config.yaml
init_std_o: 0.00331
beta2: 0.95
weight_decay: 0.38
z_loss: 0.0001
Each number is 128 + 32 x the weight over its row's rms, rounded and kept within 0 to 255. Layers, rows and columns count from 0. Numbers have three digits each. The size before them is the row's rms in percent of the matrix's.

# down: layer 3 MLP down (transposed), 3072x768, rms 0.0096, rows 804-816, columns 0-255
# up: layer 3 MLP up, 3072x768, rms 0.0168, rows 805-816, columns 0-255
down804 097:154108090215122118071149177165160156070049120172102158084108141167090101135075112104102155166117116192185132166186098148152088100113122094084107112089101119148058158106125111152109126143159094120107150122149222108140168143153150102157160093077146147146132154124120134164097138129127148127125132150151190129120155119124089112108162129161127079098155134134137104114212123127126124109124136132120162089129104116158138185105030104120131096088132155112183165087105083138103137140112137148083133111147104169160082100041120108123069168083120099186255145166173100137127132156153145138149107113059173115100099080078075106162123074136174146097130115104121120123140137208077107122147136087098113076092111119117119091083155143110182089143130142119125099083148110151136135120144071
up805 094:175092146156182206163181105150109121126144112153095112135115127118115094159109098150081119149099096109089118137092117107099205144103134180126118111116067132093092129102147163138129149080117174133122125160158069140082171189204157094116084108162126106114177141153142150094130165096090108133116114157062073165137125073154143132177106123104198097185103109120094130163116135076087085136165172177088157133121093131170121112089131066158165137091124184129088120096177159148132163126125161148152152149186073159185171198149102080117076163134118128118156084140120098069129103123139197093149195123106072153115103135096187136048130105089182163110113161119160126105069147079125141138177107145135151131125134120146159122120179184086131164130107114166138137160066153106029120134160132
down805 085:150171114099073099146081153097188125108102170109155087188119182120175130119154142123118147157077174172187100105145121108070113147050154101091138076162138132164120147163070107161088133124104152065128030088105145056119158158115091123124091144126070120182164101111160118116108116183145199128135107091124193146156065106100136155085165146112126130096139178115148071140154111083133144033161159103190100111114113164138116083119159148133165113148121099123126125137129069144150139110165142109127160170108112143148166101134094186101129119128079106109119128171137099160162133095153204125125164106104120118125122131142137110139082102127198179140148101116161118155104164154106109126110133192119107108133107099149099099150130136170160064088134085108088044090145159115105125152107134
up806 105:130150192106089141156145162132129177144160141129087138113184130090137096148103101161130122120096135115118117110114124178143177078174114175097145131151158145151147111123093136118114115096102116097102099139181173193105124147160079165060061142100129157195118104038115082143154174164105123161100099118162128154081163124127121138128137153137153203132137091138186140109111140120162130110137125174156208149124152226141112158148138166107167179071103160127159111090171068106127166070107102185158120073141148091104168124177156129089147187153104193123157137137131121171163183103127110154062141139151129098158205040120162104140144172151101133103136127169145116127105173152093100167130087065137115161124134115113167122107156099124145121097176106094064140161146106135163030121082143
down806 085:101104255127089121124099180110159148128135107162093128140116142110155132125154083113154139113121140054168149110041156155103070077109131191137154116127117149108084119125168107152125106109145089114133207131138116136177167159165076134100141118165153137149110041165165091176098161116168120135118043222151160153147133114140110135128085101165141086183143130127160120157126135088122128149145085083139104134190136098098202059072119165080062187133108138122112139135134213127127134137089097110133112122137143086095147107108147163113117163132149106128133107133129159081095103149093121116149102081122184122151151164101079149199154121108110140087126155156053105123130140107117075181070091099079142117124175115128182127109142103136187078130168121086115095138097054134143112147107129
up807 107:092111125125161174127135131098095117149165095173094132082170111138125110134137130113101137186133150111140115117154126101160101163145120181148094169132116153168115171050107147133130144144113137114118159173134126135098105129146151132123107130154140146132139067122117178143117108097149126130158163116072149138132136173139105192105166139043116171180113147158120089084140157127163125098132131133191141150056143142145155144142140149137124073149099138102149113165119076128120140161057137124100143156108110088112126164092133127151105126118171184119193157132186162173130143105165170125085156158111117167098145078169049179135130149171110198148089138116103124118123119147095146135130105097074108097121133186084094164149081147167146103116147126126084142124123143091175088155105124
down807 116:156120132176156084154121132140094097145133153067141123144096185131125147171133124155168153095091136162133150127073109182136145146089170113117136169147149142099056159181135089113183144100090106119099102197122151149163121173117104128162109090039188170074132141095129118100114076128150129140101144116169078141149123140130130085160127062104084119134165166121107107124139107120119161130162173107107184130145159147122165096151122119128138158131133122116068191169096111135103157109158171137173103162098105136120143120107115153110118097132182116165062144110169148129110137108173181137140085133140133149154128101185176119103111097086117103121185150144102086128091157117182132197101180130138158150095124074119159034203160143106113100087149113147183158099113147147137140109133125
up808 092:154111112141150083098142152183156145119186182080109158111123145129165093103156173168137146176162184114149099113077152123154123136102174109087131133098119125131135121141155124081158132164142161153110150138116118117097110162135124127171098158113070170148111108128073142125117079167135109126168171107172083138127117149161126127168146069164145135123120159157109084142160093153125134144133139133081148186126152126096130145138051127085173184133129169118128136147121095096189157206078088132162137172089079143147149085093126088134184109179104148193171118102130127111086063082162091096100107116129165114121116090158129173116124159134184152113158071111182123105162162129096122090126163124079065099160126083098167121162096073158097135155101102168169072168065099091170124160176055
down808 079:155178114143147086048110117136108067162162154094131093114098135101121159111130146185150105119152081178097122087110121121159173103117115096146122070116129146114120126148116105087153127127106166133113105171074142147149152122123183119095066134142106136161124168149136173093170148136142076124196082147105095124165117137116139122141110098134113150096173117141127141054110140107184174075154142147211192165104163075099099156102117133133108146119106089155118112126087152127110136178176087078103075154184151114141116149156173181166107157094083082135134113142145101127180147166118194102128111064165157161150132125116104126102118174078096143149182179107161136164124169146077188142096120130153075157132069093105124186145040121186131142092110151151105126104152136128140141143140224
up809 098:080109168136152180185108110151095085123118127135185164099142157111078153143136149082115153111115185169147180153055174121113115156116096127144098078142096095163145067094153142153149123024134106120206149105135078133103117142157073124168109132137129093147146115156137214177138124089120099079119101156088072106089143090162154113173144070144199171115122125157129088099081130130103164132132112196014107160120086129135107094088087095121142212057114076112140164091128147127116150108099067106131145165122177184139081100183090130128142179210105130113117154087118158114077122100157134148085175125119170148170182131140103153149121097097106132114136087177142140091090166064192094119140143091148132152204134112155171127084138112187129098112121136162175067154131151155104114114102168
down809 097:122104102124106171140156139125139154144133142119150099129118152144154093122092079099115107102176161181130137127148096042175118128152113123102103074156108140076096173119091161127147084123125129138116192195063158076097091126135139084122138118108128130095127120149129129070110128159113046100164118082131174146097056137153136076118101132107148144132155152104122139200153108139190124109192137149157158090132159137173130141211113133183076061151120155122138189168146143137136134104165131142135096083142149125131093099127095184137125089161156124085114113107110095129124130114168148125102102171112102135104083124153101137161155157094079121093112137141146175099120154160117116099098078224096138125107142131113149171068120138092063161121054138158133168166079172145139116130094154
up810 097:134124107159136174194149117119101116133124151090123162166099099061199164125107117150144128089162108076121146119094089150159107052118143155113113132122156135125122110115118111126119139088056141101119161153137111156064131172114106184221116130156156163110123085124152078180208136100144127108080158091124115117090109072132129186089117144122093087137089129107127145148173162132142126143197127185119131171112144145150099141093162111161075122117153183172128084123140090131073167112148116140139192177148134171144103084171137130095089180093086141163195114120153152179154118128140111133165107124138168113167118107104098151085096155127097176115162153100162164166160134115114138174178113092098205133147167104122094178088116082123135118159103117115134119194106136121093153125146151
down810 103:142190110096132109148134145086053122121184112187129179170152127178109117150145095146147097191141136139163145144153187108132151142110103049156145135114085127141082113198142096100137082142092080122129172142184168126086105123143134137140080126145109183145120109150124077174170113153160100082154153139187088115140103169083134108092182133113057127049079165093155085117105059174148165082064150128053110164167111109096142082144148114092096102148125102134134142119207111156073117202142148134145051132092181128148177125142169199177136140119155175099179198100095131138116126091128112145056091106110166125184121154120106124129175126087042112119118103175131106208106125095152133145140090126089117151192115165168090114179125166103121141098095098160148146075115143127136136093144136
up811 096:110131139126131090108122115161079155159133113125099168101119097118083073182148128127158179130135120058164141163133098166106157149161111156087153085174107107134119122132102143090075097108157140121092114194088131165139083118100125131132126141108113103111137161153129088167175109166135192147196077185188120149158136163174110144064094092137178110135080111155130138091096168154139164109147144111207110175139137125153137114116101118115122108115121142154103185031078119145130123153126162130102095117060154180178078117132110103152142127158115125178124173173110151128162127090175102099119216133140110182146135106153087105147114163137095123105130204149118122105099105119132112133170203116133113125161140104178153123110125103215081136124084123194130184105085172140109072155130067
down811 095:139186068086129152148126136183069152106061128157139127154144138036151074145136124102169096151128119155173161086169137175081127128107136172083104138124114111105098095134155119176143122108135162122146155171133096135110092085114174134121135241128141126118123118106121113126136113075100188070139119138082136134151143156137184097092097104110115080167117135137154077112130143151187181151082142185144075138110105101077131149071123087149132142143153099162163101139091081178154132146079143143127110140093100119131132139080092151107118164104074114114125134098119127170182159158115196160063118154125163112107071148175152121170136145154086132181158157149152114098115123157096112170124096120113183102149130137100142117096096071095140154177148115137147192089099096108144138124109159
up812 098:158137115129161155152174106163126171092176159145092182067083149151136077141104131098126143117083080089137095146108102142088129119148172099114139123162128151101135164082085100125163064170129104104109113132144163128142117166111122132091118148148189156138119137159125179127146116099181158160178102098129096112115075147096172081149099072073175125151162181184138128142175140117070102138127106104085119113141171176136153095156145169190125167163136075166170153089141130166117151161100072116110138142129047123109173126119154164142115132192179100153143176151140123155071147115148090164158136164161180184140158097102162157155058100143114091081121098098119157161161122159109132198158126106152171161126128138064181144125113146083089129171152154149167105081128118143080107151095120
down812 089:147161135133116135089113145153155138086161135151135080119173117155105128104141117107155110121113102118127113104179180163194117048098088070129091123183128120125179190076098138086177146121172168130162159147145101082090147116196101163141179153142114098121138122119101161087135128102128133101102086183158100133126133104126144121114135092107182152119178126138106130134099148167097077115108134138134148173121111151095131098115090144079175180140130199123151145209084173104089125116156168055108157133210129094152104107152119071130191237096111189150050154176174167150096163188162143138121113084130178093156132116105116163142094105160114109088134121153144133104125100138128155093113145117196124104104185065136094211047111160109135173124157090077137084077160112164095117081098103
up813 105:101125127141172180135188101129112126132142135113133128110121102170104091171107130106098112129196150143089094063127047140138131160135132086167052162082080097172108118082133133124195095157136039093108167132122097092092113092139153137132102142146148135156161156161112136124153122114106138128112135095118187130109114161150116164128133063136152141128093123161170160198073143132187121046176102134109117130069139134150175128144107143154175114155120155112145116092116145127137164153127097161130103107119084098084101074132100107115011102131086159134232081160162113126100147112154161152125094134145153093120127106143153093073159160112098149141126188080146159078130160069054139101074115134111172191128145161149102143127089159128102108071148108151120105106160123123124114141162071
down813 140:136121186124131209060136103146110161137146154109158177122196098185090108139148213129102141133121079084175058148071197142122160161148157147106143146148109139157149069193140125109128137149128155181128058111113115144124097142175113088143148156124091163089184145159110188115159093165108124115141132139138063125112132149138166133147174149125155169048119186142142129103145108134158173139136123093085148149092088115122150151127135106071115112092128114091111136111167110126092123129114187164154183162135123122137130137139120116151124155197105115121128182148119099124132159150146145121149148134125156150132103149143061143121132130126109097107131148080117145115057149163204147115168138116163091067138098133164134138159130130097060166117094122139181135130119151130120149081162164
up814 100:098072159172142126068132133159147128149144151079184187159133116141083120162146161144147096146029130074117105119170106155194113157139199180096104179088095146139128151100114096111134111125130129085138147120203121178081114074129211176105087156185104147132137141144135095147110106193170105119169175130167158141102127139122137093177146150117125176173158069212170174115079087106176178098122092123160172164146076141171065134097146141106142155110130146118144101114153090124121116130118121115136126161091121098096187137129101044104080136102126185159187103152144179115112124137129142144119095142166138048125095113147113108164194121172098080151094097096193179087172088103079135121138065094163188117110114192142133115182103110168156145183115076160068120130131089130079106142127100
down814 109:131146193125117149173097156212151187118132150119166071153166175085094149169114185078169117140091127151124116176180155075194125162138129133128103144137112145140162124154088134124134115105164095094136111047169063158173131098174137076130142157120148137087170119179087091134163122103183125092145127088130146140173128129139170090116152084108110168065134102133136105072128063191108126098099112157055072121128129097123120182095128164131155128141132114149141164089155087103128147155139125105080153032131122117107081097084129089158124090185135148102150074123091138116102124148126124139142118098144110136148138151087170167160130117107035065141171129147134150109171127117153100113177095072081074111078129110149135135080098078167189127074116072175147153154138125153169157112146158
up815 096:150157134143111111123111115154101076091096156137113166053143100108148149086147141126134166108162122117093106160067110124119120173129130053095183110110095154118128099101116136095156074104197120116132082102109106153123086150123143143156113198101130084169075113122207159085167143126096097179091090129110108150104108091185076074217073107152132135113161116093154142127138090115066119104153148125093097149119159126128182084104110090145126189141149089140129119098147145125156156132105100120173136122139076130114170129137101093098066127137080148152118162182064148165097161142077120158088130105150151129158139135132162149084120151082133152112129101151127067144157113146068115120165126094083123135164116127060128115158124188121045106172163117133121124132074134126150113106166128
down815 115:130081149105145128095156173144096146131133135131183159124086096124100121098114082137157121136128143126098120071105122173134113159097158218189158108118167124103191068196164112084105144097183141092142115139102108079140131091111140134130106150117140105088118153137110045082123166114144129153137087128179135138170062110132122105107177135116125133127162119160102099127164122140124104096148165149177134154099175135125121146156098115148157152162121183139111118097085109105117102139175140111141091160123115075179088146108119178122142084144165118167150155108137114119110080150084134105103136128155159142117108132128142082173156157139190204135086137146088116134112143093116168085111128093060149082137081129148105093113110112136106120060153123106151098115141084121109086136115163
up816 092:053125153082150100171122107059134121153106112093145107172105139150123120174104119077133123181091102176115095131143124128101166140150173150113094168104125127097096139141173079094073183124171069106202115085142047131162144137115165067112150142171164152183115131114120162115143112149120153092073139134128082138142158139089099203153165099093100146152145130104116136118106156090134138113142107061147109119181139133155123110134119119109164157151150088117142169154171161091110183122090104121140089146105138108149144124107177134106134160102089148205073150114132106121117117166152142144114135115123118124145189199121133155073099190081169144126153109147119137094166055120141156146104099110116119082121131102071127148150161149122114097146141059136151124139162077109057115153144102
down816 062:074127159102119068144142098157126127143099139189175069142129134110108084154148104139116120175141073150127158129118123106112174086122130137128114128125121112133121136144121123154175082136127134098170116088129137166088143106098103135182160125071162113122150149151153102147146130115155045099137148123136062127120151117152186104148107149122135113116106094083146129170129149118166149103127163171112193074082121115113143171075124190121146115062103090117148156120119150140155107102102144108088120120118142139091116191104136091104110166111173143084227119121087100092168093148145167104072188100142088177167155140136064092177134056103124127222155133104089123154144169114148154156180137135114109164096113198158157135094075125100143073109039148161104159130102172165187124179157125